{"num_hidden_layers": 13, "hidden_size": 640, "num_attention_heads": 10, "num_key_value_heads": 10, "head_dim": 64, "intermediate_size": 2560, "vocab_size": 41793, "hidden_act": "tanh_gelu", "norm": "layernorm", "norm_place": "pre", "norm_eps": 1e-06, "positions": "learned", "qk_norm": false, "attn_scale": 0.125, "bias": "all", "tie_word_embeddings": true, "parallel_block": false, "init": "trunc", "init_std_qkv": 0.0196, "init_std_o": 0.00385, "init_std_up": 0.0196, "init_std_down": 0.00192, "optimizer": "soap_variant", "learning_rate": 0.00258, "beta1": 0.95, "beta2": 0.95, "weight_decay": 0.15, "lr_head": 0.00666, "max_grad_norm": 1.0, "warmup_steps": 200, "schedule": "wsd", "decay_fraction": 1.0, "decay_shape": "linear", "final_lr_fraction": 0.0, "batch_tokens": 262144, "max_seq_len": 1024, "doc_mask": true, "train_tokens": 725500000, "max_steps": 2768, "dataset": "wikipedia_en"}
Each number is 128 + 24 x the weight over the matrix's rms, rounded and kept within 0 to 255. Layers, rows and columns count from 0. Numbers have three digits each.

# layer 7 MLP down (transposed), 2560x640, rms 0.0493, rows 1828-2033, columns 480-511
170105157150138087092144160124160087143122122144115142138117116129148123133089137166171130159119
136106103142101087141151146115117133186130122165110097152104142105098097133172137108100121187200
128117140146109131092145158129100107115185153144130146137115105092114157111095120130103119132167
110143150111120150102124164133100111198131102123121127161109143099112123101128071112146133139127
124135076165136073113208111149141123097121126099109107149117117132123115082131181096169098153136
123128095145067175140136120146112130163107120140124088123150129082088137128125120138129142087114
137127129172118130116103122134151156142121122105070164149138141048098127102131144114122076116130
157130127135115158102083090082133103212130135163085135157116158159157177132149144143144150129112
101093112122115134140144123143150138128127131116133141123161120148101137100147111191120162093123
125112142158121160154120182098107136194119103118153140101157130147138139075157129132130130114136
123134095105153166135141141112142153146118162134154099127143114103128095134129107125111100151113
146152153146125146141157126130152149156135133096165139137126100119111115097102135163099095119106
132121165117171144141102125109179140125129109110162116144141117126126084106162099125135135099092
156105148167129121119161179140152176143157140131122142118121181160134105110066133153141114143110
124152154117152127138095074117129148154131129112093073107108128142124124126098127122144116085124
085137170106120130127113133146146164138168138146076126129123128129094118161156113132110123112133
089114125080089164142124070147118111068116142120112105104135105066122119123157098105117138109156
132097118112153090106097175133134120218153142121124121155095129090170140096096139134101152112137
172156123131134088163112112140133130082158182107130095121164151153137126124133152133142181137146
129147147120145106158115168120154162122121152162129137109084182117152129096100176130130109126099
106119143134119115167094190135114155134070177137141132133096090065076098094110116120121116101156
121087118123105107143104141120141131141097169114153154115154082118155124133118124141092124141118
110146146095084121133099177178164129180130111114132090112108141097108103131113164128114094137139
142116123109113138163134108123107134148132147128140164130098177116130166145114152148159131096150
126134122150139115113078161145113180132145100149073097139167146086120122137073141160144117070099
142124098152129123159113113137143138139150107155142134136087122135130117134141131132133138131105
120135130084085138131144123100162135156117107116113108151111137202127104089154156110109134145124
169109153163128064112137080174135139094112152141103164145148147141133142135166155130153120103123
142116129144116135174132127152117106204116119116127139134148109078145119120163131171146163117139
114162100141141123159117143138147134178132163111124120150136150095118083133149164134121126133115
137114108108144125098114134084136149161152155112116159128135115130160113110198130124147136159107
083176161115116142126129100140129116217137083122129138169124140081127160102131129161136113135126
147092145162162128138148125120121128145070101144131083144079115107107089106123141100120123125137
115146111136115154107132108140127131154134131126104094118111155062130109119131127141087124162138
110098127141123117108156111152095142168166143123129116170136144117129110141156121109121117140108
137120123098132186117122131149119161147139103147134155173099128117114121089164129130120106131131
171172157139129117152092153136129113079136154137197141154135148062098147100151147100149184105122
153128143121073151138115141119115123159108120165127134148117110128098110118129081092150126145151
133145120162122139142130148141073157216151120083099124122121096136070116077181147130131104123124
097132126122121142124114091130133097171105133141136115116094128089120123115117165127124122064125
127140140145079112149129090128152165126110156150084110119162130144133167108132149146104149151092
132131111123111133116139122120107109161077096125142105110114112118137151103133122154101149098128
130117124140108082158094156120114133208081145112108089114121097150100135150112127154118104109164
061142109118091082123126169109138150030123117097149156140155143152126128129153138142143102171153
105105129128124122116153151128148115182112125149111142103124114076111104126099117113128161156117
105117131118083132119127132116127147000137115130130128121141111148083097107128114129119091147147
143128084098114113118134150150151122087152150147146126141111153136088134133099123121101062130133
111093167122147126145146143098097144158088132080120159128168162110123135168115085101139150096153
142117122127161123102111095139140153196143144116124147125120098124104153127167124148087126118138
129123113104115119088083127155096160110095128090149181095152142125158142147128112111118118109156
159154120091109134153128134102141097255187123141149116140097135114149156143142089135123143179088
175149097156106146110111148142152133236133104133122107098120131167141152083166120136139100108143
105112127132115123086131110128069127176150129137104125127136097122138161102154122119117127128155
160107143151124127162124130121128125135146115100137100137149123115076144114099145101145173144151
138111102141138095175099110130150151223127125128100154110113133141120118110136143087176150085151
160149131123172086103132143095140083127118139109164098113091111091121108129071140121114160137098
135125115148097157108157126117156142208168117131145147146153156116155163122140134147078104118112
129134143147093163106159138161144146185148180137183093104122118101137125121159124114097087084120
160147131146133119101122079143101136173149167131092078125122094111146114135138167151156167149132
117158142119148135094162113120147098160113132114100109132170141107110159143115112147134098146149
117128166099138101157091129140146117186132141093086128073126122102148117169142138154159135116126
099160164134136119092125135116133113212150130100132097155172160115103157113145147139114146131148
147111163157134140157131134166104124126104165146148157165143121117145161169154142126140163068146
112106113160129118126113119144113176136127151072121114143166135140139098100140088130120123140101
112134120098123174123103139123123143131101135119095171133100085094129161106139133135102151101176
072095120169138142139120129183103132182130112163130132097151152102140157163127152138130137153183
101155141169092137154165137110166098208143112119108145101134078068147120123143135098101120154152
085119163110137121129096169146131110182124140148144153140117118115112137156126124140129113113157
109143107144115115106144126138118099116121118112124127109112129139143100113128114125124114103129
153162132100130085132089130127128144148157119107101169098144152124098124091145091143085075113159
122092156136119162149119096147151124080114150169159065114097160161093114120138122132167134126068
089094128105111127085107137111134145143159110141107119154109123214128113120130134126144123130095
112110137091147138169140133101128115161116150117100132119139117124139148145116139121160131118071
115133127135142105148098118120124134178157112127169111121114124131139141115123196168149147129164
137168158135104116126144129119135121155086155141102145149141126108094129091114154147116084127171
140130105112069110122153155131149110197106102160159093170119181100131154111136106138125098173149
147139126120137159138117123108106181182167132105127126142141173089088129087092134161122098107160
133081084110114161159140182113122130202160169147126171130139117180125142115126167130134109120157
092158123122156114088115146093131148238104103132143112099107165131093147140131154134148124156135
132140140141089156118134153149107124158131080118087088163155164097156139166132175172109131179138
103141144176123083154155145117172118144150113131139133128117156177176125138132136168082155122105
144140113162132152118123132193131104222140121135108130144109153099160146116180125151122140110135
152115060136135129081139103167172081157097113174129116136096137113143143160180134121138139146119
123131133115126127084113126112127132097140119147131120153096104096132078121148098166130134089096
184136107118140155101127128138075125018127161123115136118153103066085124118139153111119145135147
138108152165157128136117159113121107063130115088098124092103082136163139139118123152103133174119
102150126117113151164108130146132170186129124159112171116083143142126128111125136125124125130128
135102143156082114121119157121121133121110117112115117129097109132137151090163119141086118127117
166134130088151149153136141120123126150153130157132132176113109099133162108134124139130140120131
137097123134152110134106134153153147216113123134144117148118125143103153143119152143135132145119
149139107107175113151157094097116149162066122165102063203095107042146101157083100096145137121110
124116149132116143155149186101146106060109128075152142119100094124075080135130169140130103106125
104161159144143107137143127126132125088120126111087113116125190118116098142134118121135111139142
056146156118094184180144155136133168087091130152127120105179070100096124105093154131136098052109
097130108160141114142115145105105154110116120124131115146117155098137117154159175115131116110115
086136167157151110138115111121127125087084105105093087101146138120112148112138135114144123131112
131135109114123154127110141110090157079133086157156140089147136152136081094106132101168141111136
137158136121090106128071098115111145227119138128108115106136146086126115129111141157115090105125
099099093195133166121136136139156158127120154141150104134133116146183147159146136148158138170172
045155158123121111132153146133135155139142125123089135136151152078080121173142159130110134175151
115136100147071108184141099119141116166111093074105104131144102081154100147150155180123134180131
094109166108189079089095137131129162168133160110169154162122142099110145132173137133085131095133
114136097124132177119103116142151121166125111124124121142107157091134143098137134122123099153125
149158185144137095148112128113148100023130106093172173113141132147147107139160132128108113136121
130109109095082118131127104167146107138137126027139172072182100147102100115142179136081104092104
153131121117069119139137109134125111130139138101085169116078124124175157097146110132116126168084
140121173159148145140121130154117122197127104114143133145149150094108142118137156159104118100131
144116131114138166155120109168149083160171126138101118114107125126167104106170154092120130125141
104130136116097138158141093133190122159137156105136132129103113135136129166111136138159155136097
142102136143160134078156094153108132139102136141114111125104132132118092132130129111123108131145
096144141167122102102129114130145140165154124138164137114091156143113142116141178115127153146131
125154130137144137149127138129165102148107142133148159111122121069099121165107107124172173124106
135120111101151148106120150170139122165118128054108147141168143104158138132105183155130159116091
158171117107076147139143138134150127152134088137168164127115147120133168107159126154091140168111
132141143114117151171160143129111145010095127100129172143119105125076090121115145112153142107168
151128124126145095122135126159124137179170143124138131114120148098084150133110157138103147165093
120168126123133098117116154131125152221153126173150086140159159113131094133129149058156180101103
128140119091125151118146120111132166076112106126117124134128168113114098177124109168165143130111
124105109127144093140146134115135121148170138107148138076143114096113135110127163104133107141144
109070103115136122094138107173101142197140131117111063129121167132142098142114144098136120143129
149144102171112090112107149151138131117100131124125147100121105083130142111171146106117118122120
132128116149118127121093125086142152130127196137141140096165187103168089114160131139139113139137
138128148127165117109136109161097125124130123137125160107127133156137145118145116122106127095129
160133102163099107154135103091165131183169098116129121135123130191126137133142112117143118136111
160117116112114173156117142132124122070130119141103129090148092101101158148141135126125145115125
075143136126149175145137114146133148088110130152150152143142117119122143121088158202171088142160
130138121104125125143131148153152093180129173101094114108130124092150135174086092127115143097143
124107141157136127112123112146081145157130127144123129100155154063141149132164141118136119155115
115145143102112120164108143134115140123103139145141153123137113135098129101111149179114139131064
109174125120121155076149138152105149132085119133114142171154140165110123123115124126141167122127
094141119091116159083088143090116096169147121097087114133145156139067131121115125144176112165162
121149113157135114145163153141173117141152115122122114132099118148138178131114107111129102116100
139119105114105127115123167145111110126110076135101122087155094123091096155075125167085159143162
131141167137135136121143098121181126145152158106155162127085115092157105103150126121142104147141
104107154141115081103126160143108107255099126138106174103195143169119122162137111126167119150127
125102124102112137169110094182119120121169109149110164146094117152183180134104131166070142106139
133115143130150133084149136115122169140084114202136128116126115110123123126096121123127122107113
121174121131170087156121101102161115187129115117160123133128122121122128131110087155064130128125
126155140130180045098135171128137087168133159081115111157104121153113145140116071144128173078121
158085159151101151119137162158087094094145129101115151139164074102101117108117145096148167101112
146120154147145141098135154110143132144105122138148102135117134103112098111137159118137146135184
110110124116111153088127126093094143197134108116113120118063142112134116106121134111176106155116
093161120121122127101124133154118174095111150072132129133118141071174156102117135089109156123105
160125154129136135154075152142099161167108130123092114133073125090125169110147148102137168140172
120157119123157122099093129146124120204137111138145141118173127125108118163142126147179146073127
094131140158164172144122101137096109065109123121131104120122080098096101118159132156099122166148
139097124090130116161150111146094148110112145146091112165101139177148122085096130147135107165139
120164129121153113089090132105163140193130132111119125135128114103131127126107123136135111119113
137122163155101097173119135157146100185129148110119088118135130109085140081145130090136106154119
123144161156119093103135138140121146120103113148146116140089175103132100126114114134116144138092
108140143147114131143091143096141120071135182127114148158100148141159132144121119095103115121157
178165116129158104109153153130120125122138091140137143124114129097144110138125149158151112096160
145097110124136162113121151164118139134179141106134136118132119159112099118135133156102090148130
100147146093120078152142133141096117190110140092053172122046142071081099142091129117095170122130
157149136153158145134134117129136119229131159135143112137146126118146178107137148131092126146107
130152156124108153089103124162120153183115114134118110139123138203155107101130129142123147142108
133166119104159100149120101132153166066124111152130135125102146090165107096128114177114125130139
150137114155162178136140137130167102081130110117106137116118134127075094098156128113122150155100
119141147112200139174102123167141152168143134155100126109090094164166145114136174152145160117121
088089138162169122127132167087164124000118111145117114113161140097109115160157129118122114172166
151144128147126158093174123125128104091173116129147088147130162144138177124105137117128145133131
137145172119088113129110136171094099212140109152136129125131092095128123105114073126108080150151
103133106116086092112136151159129159198116094167135173074128131067132133102087128111128149132115
103092120147112136124112129104120094221124087109180105082138127063064163095146150114109161129124
115135132137094105144090119141128139133106150149123145116160162090112156157107120118105129154111
148154103133129155125120146154138194191120138131131090121146126123097130151121118085123122167090
143116139118169118154140114135114139077125097110136091124113111119116141122124125115089080136120
153128130096128111122131160152173097164145126103144108117156135148150127106120172110146132133101
063110150111128126144121134144105106003131105083142157112122137127093145090099176106129129139114
141130156131106120144142147152137153056131146155133095143139129092144137139103112143137090138091
133140102143163192099084191157155159154139092173154111144150135151121114126130146146102119180095
134122081155127105101120144132068085186095163105150165153123093145120114152150148164156119105119
145100116113108135106121119158096161178102134115135131129158104135170147122115126143115126128139
158147101137086159093106193112121145182115104178120145141139097055101115127118125072099127155133
126114134131103159107089091111155129192093127139130145137152114087169135114135106118096154167099
160151114134093114125114124154133155153110130118142123142081127141118109097144159102131148111082
091123131162144117145137113131126175208145098102126112165105116135128141120166115100135119137090
120096086171137152086079120115119143104140101122129126111095130117131092141071108163158128171098
152131102098113089148115139131080141125140130151143164136125161130168089120140143115115131118128
135161090110133125168161127142115104152096133167116112161111120078135117128117142132158136115141
135127129177117146080114168127138143188181152122099137133127106093101117144111140112121076101096
126099097134084124087091111160173138140102115157123099154103092149135162116127131137125108153098
135171061158148129125149147124179151000097148159118167165135143073096083100152154105103103165191
179125152167133155138146122171081080171122122140119138112096123175160091149130173105127091100089
140129119126134121134097107122130149185183138154117128133150154144115131124124133114125142100134
105110107130158097084121142116159147153114135179146083110149131091142123080131168159115145128186
109100138124134104134124158137113095084146107114136092136108113090114092135131108097113091131081
146127091099119144087129133161155117234134142136149109084102108119126147148110152100121137126146
122120088170124180143153126171195117143156156123141100140145153075102099111145168117150113105176
175105170103134134120104120137119145195110087137117128143095160143134130095146098113133143122123
153142138150095133129140125136126177086117106146161202142166076110137133112100127130141144136124
129087095131113137119148148137102109134101146144135132131106109091090123090111132126130096115144
088125148081137156131123148109117112043104126113143121117110159105121135126145107137105122132109
132106083126091101133077097163104119100143077174151142099149123101118158146125095138133136139136
104137157169154108127136129144117136000139128124093126147149136139089132135158131105125098126121
129113101087159166120118126149118125152135143149152140120129137146080173108137140132155112138103
170144108133143123146113106196164167120102132142128094147121129114121125109126159142123156102141
141098161108135148146097149129071117114104120118143117113144098092100164117106137104154122187146
146153128158141135153087169122118137159115103126155169146099144097163117102075130156103131125131
091140107186152159111093148135131165250117136115124146138083173095143124101140125130129135133177
114100131128073123132133129148158119132135104124145095159121158118134098098152108126169135129128
155124119163116135151095148146120114175154173122114108142102130184141109141121137144162101175152
147135095153105096123132115133109112161121126133113118126168119154078116098138125122101136140194
120128134195148117169135172126083113189109125123115143101093132135121128127174170118101055102095
110126136116166122075123115113138152234171152190142121124125146095098134145148132138103123106106
142139151163132116121131167116143155192141116081119122116145124119087181122089170097167100145139
# layer 7 MLP up, 2560x640, rms 0.0513, rows 1829-2033, columns 480-511
164116140125143156127144124099147082135120121109123138151107107108117131129117123135105143162150
186099107094093113106157157135137107120122088111112117119124107181126144096129081149108112098106
112122132163144112084128100098124114163072114171126143070156123153096149152106162085116149118088
143166147141164139154131115120179102094205151135184109156132153148144119128170130137135096129132
138164180110146137131091140106110104100124158130110156119133099132125167148153143167113163175177
106155111105156117138122131090144166116138149158144149103133120156132087169137106160131101078130
167099123141124125111124078133082128110106131104098127097139174125105156149159110094134161113136
130146138070136112168167180101174146130120153138120108154131086112126106149142098142139136151065
138124088135136165132145138097153082120157139140127139150113097165136119176102091156129084111091
182140117128104071105148097135094128128114111103158095137104142137096152106147112188150143069093
128156120123129139110116093179142122103147162116114106148103129152146129111147090155096136173142
144162151166131149146148150130140119106088133140157129136101092137169148129118087182099084109115
115155096146149123148126152118124152123104126116158115113113130112143091126152144145168097115127
110153136163121128160130084128166117113149109087202130103120115110144124128137156128109102139093
184104125103119121085099117119125112124137063152147124117119136138142176123132163155100142102147
077162160153128116105107142113173143121118151140122108110129148154120130096166127106116165147123
117109138092154134144108152173146162182163127149079129136158150121134112141097151140129145125119
113129125108159101138121106135163156125145130126144135155093079108130118156140119123193146136142
118130130092130120120112127120108179144122098129138110099122110124151149139160149136177087161155
152129131112099118112101125100160147117152092137109130117139139110134129109134139113137091123107
088140109126091098134092104065176117110144155129133146125136156143115112164143132132089139125128
078178124123113152142139118129109143128151134166116138163158102101074146179121114126152119110180
150103127135104151132128114164134127112137110149136111117155166081123108081139168133135124156135
162162144142103124143104122161140114128126171151141149173101117108166095160117111151141115180111
124130158122118117131158149139126114164147089065127150161136152144140149120131156141166125130086
146138142108131118163128106123115126159127141147205136131115163134103140099144111121104105139115
156137140119123148108113129126096132154161142129116154089135113108147120114129145187153121132119
158112132149181075126155129144114107142106126092171135068126127152099094165111116155143153131183
087084136143083139136134122143191112105114152129122108118113097144137103128142127115110132119111
099096147111126150083086133108180123113122118120118152155074121128167138136157157120167156170109
102158147116102114109146083129110137175105179148151119176156130113102189140129124103121109162160
093115166140150119146175115130160120098137125117156155124114111108116065125174123121147162112126
120152180140131110112098125134106125166111151106163125107156156113130107150141109186135170159149
135151149095123095132155137118114102112132123107158140131118155105129141146161122104140127082129
146112179092165148127130104090095117127154087119116149086106128127125142104175149148154095102141
112131130153077107128116122125107073109089178166090107157132152103124156142142094130098115153064
149117101118128157129124130120140118130145127094098145098116112101100110173099105173112120102125
094110141108151122098178119097109085172157101169135139145104130138104133124088075126145148146103
165117149136125124164122128104133151145162127109141095118116123122150117187109110138132094091152
119142113098087148135101133121147111128160133115138165128105118143078151125106145124094138125130
099141141151139176110136135115167117126110087125100128095114124106140109110161110140170119135167
161135138077120131118080154127128112138101120142162115118105060110165141184114093114119107128147
129120130139139160118106148144143100110086128142118139158149108092168132127132129143120126113146
123092139097152116186088134128093161144170164122096153158174107096113123119131127150126140107125
139149133160179144124100134128116138081138121040151143149111124114127152111121136160112119088096
160134175165141134121137106135105120099124107109142124135064114126099104105157117158118098118147
100164123158158138141131152085134152157159113092182089127077106137100115182120089137183165151135
127155132127152145087096093119153125103136129086167130168118108107105112123137142122119125145119
125151127098111139155137087145113115134090071143168097089113107127097114113136106103143145158163
094105173080105133116128112147100114101129084133093142137130126150111136140118080143148134128106
177156121093102129111146133189138101096143156177153136133083117129150123120110111113121141131132
133160122158127132144112106136172113130113140127152107104138096097137081108127178127135118129121
112199117102161133103115099129152128097139137133159115131131147067097148151113128145091129131092
137171136141132102169154133141162116076144122148173185143178121163113128187131106113154077105123
096107150085131142154125146165122111145124203082093144112137135102089148121133115131159072064144
140110133104128129159118165106140065146169120165117112090100116118125157141135133096140125169136
130179106111116162146075110114198199124106150149175127114108112158123139107118142104141115128131
156158116163106124105105135105102145089167097099110158115105125126122111093141120124116109133162
086155120077160174160124144157137121145094149104157121154139153111102182159122090148141142143107
081119123114097139143140109137146123142168138134126135149171152174125109156159088141141172101125
137121116142139119175126184114140069125148144155158132091155124125143098180165153139108137100130
156099135122137120123163138141115149123167113115154130124111128110178145092194064135167150129129
127163128128133139115109090130119148144137129070129104109098153075138125123121119122131152162136
069125127149073123083156149143161078116181139132140095156133144155100126147109161137157121125130
103099103126151119120099126103130100137102128154099145122147175141133103175113112126105133104114
175113105175134113130157103077164080109128168118111141157180084142140134124104107151111111138089
130061121115086144121135116128111131137159163166149088118102103165144122110137129167167114150132
140128167161142168120162153161151122111144135154099088106097158153159143146089108136173157132133
158145111119135158107111100112125102150135124132117134162146103155167135123113099110154117115177
146158096114120149148139140171135112102124091130145133115161118157149113142172083120112097133171
102093116177168104116160118140120121118091125098170117156091181157155129119093145117124125116101
140122172117114092117147133102128136130092134121159103164144074154097085132094079175126131109121
079129147127128162145150101138148126087148116201153131138120134124108128093125164175136128052141
125160113131095139136050127102128139107140118129116104174122155134130130118112161175118114134117
137126126122126100118134150118112125109101131165141159150116108158146162131122147142150118106121
141085100106091124150165153139114135136112147152155113109069138146114165139106145158122147116124
191145134104098102142171160107089120165109148093121125117156119192117151144136159131165179144154
099137136151133123187133128124128136120144151119134123137142105132145113166148137141128145152038
125147096098171151094111164131091187156180109162143146155140116108146126105099074113161100124113
175152082118126160121096129140163115108096134108141126122105131112108179128130073126115126171117
127089120132126120136135105068120136126155154117095135125133138120165090157089155137113143157139
115118117096145103161127142147120134166129116097100127164110184135137158164125139174118129105118
119107113143133139098159122144139160155143112097103121185130130125094200105108134150133152137139
115135082135147100152127090106123145109055101109148126165145171088121163124161140194132160127145
099084109100104138125113104115124095144126125146149103153103137129103142155148154128156146112138
124142148118153111091116170112146127118124086135156151123134094145158127125120182143148118158166
166095095126123132122112170127096110117102146144108156107121103121161126137141113158091141125131
130131110061098105158116119147160154169170096136125124152117120126196181157118115148109147115174
130149128130132127136166139088162112121127141126132112112126132107141098119127089126100132098140
185156150139196078140130115111128139095117115141118126144167118135086135147118095101142129119134
152125161139059125111137102117116103190119137123148093139136156180159087127108113113131122142148
084136137122108137100139134123128129120116120100169133087098099102090156142117142117171137128099
145131114100119169130127126110087120129171130146131119140160135122116155172122160136119149114158
145134135118091136141133136176118136173123118138110144137105073154122129124091110124138126105130
157141094141129120073135096106096122128133161133124148107148158154089150148117132091123143150147
126123087099134152134098123123133141108165129121115144142120068111098159132110119121083156153112
137140118139138101158130136135112170114126154115099176118121121180147103139121111099086125102119
124153158183108151180107084091126110093177120155144109141116112159143128154122134159139094118160
107107139140131102123165130143130142100113161100135084090118139141158135153130126134103142132137
106087096106138168096110111130127135122091151151117129109135115128100122120115140130159105159111
188105137124127181092133145124134094112106137160108166096127103125111161133122145092147124114100
116122096118095132156153108177116133129095130165138096108168153131052137194127136138089130137070
109146121142152131171135096109120149103141122156144138129127090162179104149161117158095112142104
173092126130122137107094122128119137109101107159136147139112142153124116146136141116106187123111
093152156102113108097113122086114157105165162143139145160157128146151127118135158141139193108162
131073122148116115141132116130144115126107156167182166132121087150122120139117154128119122132134
143123152129157127109173129141122113127105158124155105113120127164164119145090111116144151138126
126098140132093134115163107127174117146130207136155098126131178126126099126149132140134135100067
156134117160086124113070094125098159169140138100149106124097144101107111145136108129161181111138
108118122169164150169142162137142131175128109137102138110128149135100107080108138145184115103141
107142116130126141154086111137118130132120140139122126139111150152168103135105112078137154142151
120150135106146094112111108110091116071128167098089087139149123128131155209131167133165131079100
148096132130112098165138114155124107112104125107085107119097087150150124137172073105131129104097
127143132088091104117097119084180139125117178115169145119119118191102131140135114133173117145222
101144115141158144165102113129144102086126129130169136146150125103157157156120134142159104100152
099096124111207156090122097140135134086071103123122115139135198139190090158150134137141153115099
128102145144171136089124120122157173123144089146153092127136131140158127119170107143110145146125
127144095148148149151157157147123098128142104129136157145107116114134127129112088131140121127110
153129152136138129160119104137194135122145149134121141092134126080123132184120205123121144124137
145167135123126117109058126129132099131137143133124136103103150116163117130120129136129129096130
123110147140128123107083126118111100128143158082130141100089148111129127112153150100128141161102
096140122140095124117160067150148086141109104130127149163132128127150166087119117184097130134128
126092169107144128100143152115097086178117123140156156179095108125136148172120109145193154147186
108108113129119111107120139123083141144139141112124103109132135161111153124094112144098153170131
133165113149133143125126119119116169092139157117136058178126081150114108145092085129146114088186
087137133130122129078150122151145120129145076161104127114158133128103113153096147121141109131147
122139124151112087101144141138115138130112129152167107161059143106132117122151116124166172132101
143121116147159135131094098138139107125122156117109112140129155111137129143159109146122127115118
162150156141153121094106142113119135140105105129154138150129115128135144127169151128110119120083
101095140107124142140125102129102070129110102112118078106122091130131154143149064118110133138115
146114113123139114140129146127110141157135127171160127146149118153142080137139142144132108090142
117132092149126147162123133120126165139092149039102138138137117080114157141122133159167160115108
120134073119139092149147111150126124092116137146148105109151112074149059114114131114162138083102
134108110127114130119136075163112117155147107112158193132153129169163155137097103146138120121173
105179175110080097138125102119112103130108124121142109094151125132121106135139143107127154124169
140114124129105109150118122141169123165113113172189142148098160095152106160118127171107121085154
122129112098146086134115136141124111089141150113110143146098127103123088123124138111125174127092
093140065128115106153126140114153136105140145136151133139160162111118148148177142100112140104152
166121128126100073124173117139113088126153153110150131136094130154097144080144124126122119131108
133132143136116138114130132145134124099136098144130128170123102101151117117095110124138167117150
119132130136134124113149109153111121144122137125120136083097117107114112116131123145149136140109
139149137146133187086176121134121142134143142122124134126159127127153116126149145105118134116141
099144161138105148137121156106139095122152106080114099134110133128157125118176146117155128166195
112150158142103166174130113130109116124118160102070109124106134098110130126139156148132182156118
143127148149095146095123131099098088170137132124136136161090089124126122145097137147157147158105
129137130151129112125105154130082110132174142105140128170085161141130124152164149102154112135125
075187080124099116154131137136100085140126173117161101170104141154074166125175110154070113097151
139105078108136142082099088092141113107127142127117139136113109145110113138114155128115144172140
155158162135151141093131133138180153155138116139121141100093171140118144142135123133114086117138
143161135160160130157154145086115129099155158138101175136112128090124131172185082114128110144147
140145136117160138167090071191159126137103168092112156103098130182100132159156088134148126100131
152146118088122104130180120085121114140131126145164142143137186126186141108159079102135120163156
134162121127167159087156116149140115147131099116153142096074089119137103128149131135143143107098
121101127134104113134108126191085141154120118125166115113158135064117149139192151158092101117163
138113066152078083163136153163139104189109116182155151121107136132140160154084106113117133184160
088123100118119152128125108141096116142099099142125129138130103145119164144090128104078129145102
145110137162169150096128139162174154147154099100099161071095096074096104080064126159137134180147
132113052112099154170133125102141129102121078114127117132102141153127144168113125123138122138120
121137113096103153103103143122160162098150115109140160122147113078132109131099114142115125130124
092105105176111134121169129089109160153127138130157158103104106061105159097130083110175133119134
120159106136180124150139105098162114120110117081080172103126100113164148125141142154134108119147
134124112134140106141183131086108099117115133135150091111116127184171104147120155101107130138148
122159141150093103164168110101206117153161144148138096192100091170111123057140133147137123131113
120103147172173165158166074106072141129153106174103160167091109073135132117104126152076116123156
121151148121159143163141127112119106165080135108148090166098137114145170151084079157141163144114
142147125115080122155121155128135138162159125178146119103124091147146118124151156143141145121128
136079136117138121122150139120146148082110154123120132110122158150125097103139153152116112129171
124154126166102165152128115113169078124159134162156144152161096122168119116134142140141127122144
131107134082125102092080113110109103109119177107135106147118116146142144160138118100144139145128
126119140138155159148130117157122103112174148150125108143126122139143109129160148149094151175174
117164143142142126106133186125057124150123120117131137129122115148145120114155169157130134065148
137170111128111104083136199170140137091082083103132138117163090134151152149140154177117119127140
130109115126081126168124114167137138129114138123134112159106099112186097128163094140110146156103
089124109118161149146127134148160081131125112124085075120124146129106145139101124150109116162136
138150100115142108150072099104123116121112167173144152140132103163132169133150179140098146125112
126151151088088101144122119121116121103087118130104134137125100101129100124103130202134096127117
123112115180141122135152154158155129163119149089125203093140125132169112169152107110142120117162
140129142145114137118098100131114115156117145156130111122144181127158161159139142119102098126123
137108137156155134137104153134168102124160125154091148137109137107147129108181125136130134115132
140161153105119140131143115114115135115105116130095165141098114170141105150165120111145129106101
122113113144098095145175144078132099135129149120101131127130107117131114165148158093124136174171
137132136146144130143135111140157111071127174118164160090127152118144125162129120150134135148153
144136099128149127111117125140143139127083108127124147128154157147146129166106137108072168130118
120182133135158142121134120144110106105137140102157172096125137106087126115112120140148158148146
126119122145098122152106092151145138139126124186172114126148138110165150192178096148133157111095
105124144142152170134109166094140133127141163157165092135163113125110172093139150122098132172142
135129112124114166121141102088152125085133136148122149121117123121089102164150152140159117085107
128093111156082129129122133153166121119122101125166126123111132148145113138106125121142129142134
152109117116134122145138148125131108134110152133150097150087146098150160114081122125140124149156
116136151126100142138126106168134114146111109093154094107133142155132130127117131150114122119149
107109150139112166142142110102162139105171157151128166154100181152108111144073143096116133106122
145103115125106089148083153151164124141137112151111185147132138105102098159124133152161133116134
099112121122122145090097141146146108165131151116165119093144100092165156157187155097168144083167
153132130104118151097159138138133129063116142142123158129174096135119166123154144152141120135119
146075130138101144134139135083113109170096109143160095101136112132148126139102153145120160116133
092088131143158143150153077160087136091108100140124183073135073112099122126111158147133112107105
110146129166119114124167129154184091144164137130164106144133141147142091140151120101143107111114
154145115145157096092087171134132090147141133139169146159172158090143115158124127173125111121100
142146105106130142088088172119163120154118176138108095121102084131117135124161144101143118146127
128114076119154147094117133145127149159123135138112086144132114129109098081105100086125109142136
129150132094136134120143118149166128164152152122123129126141140138116088141147135161110189098151
165138123126128175137169110079147135115158112135161136088125139154133114094077120139120136118183
121111047137116180124131096104110126146096109124150126146092098125105085142115150148137163111123
121114107153107157152149128117120128120127110106116134112111109111103141127168074114171111115126
123133095141097113125154134109139115132128123120175144176175109129115139123084154163160120160094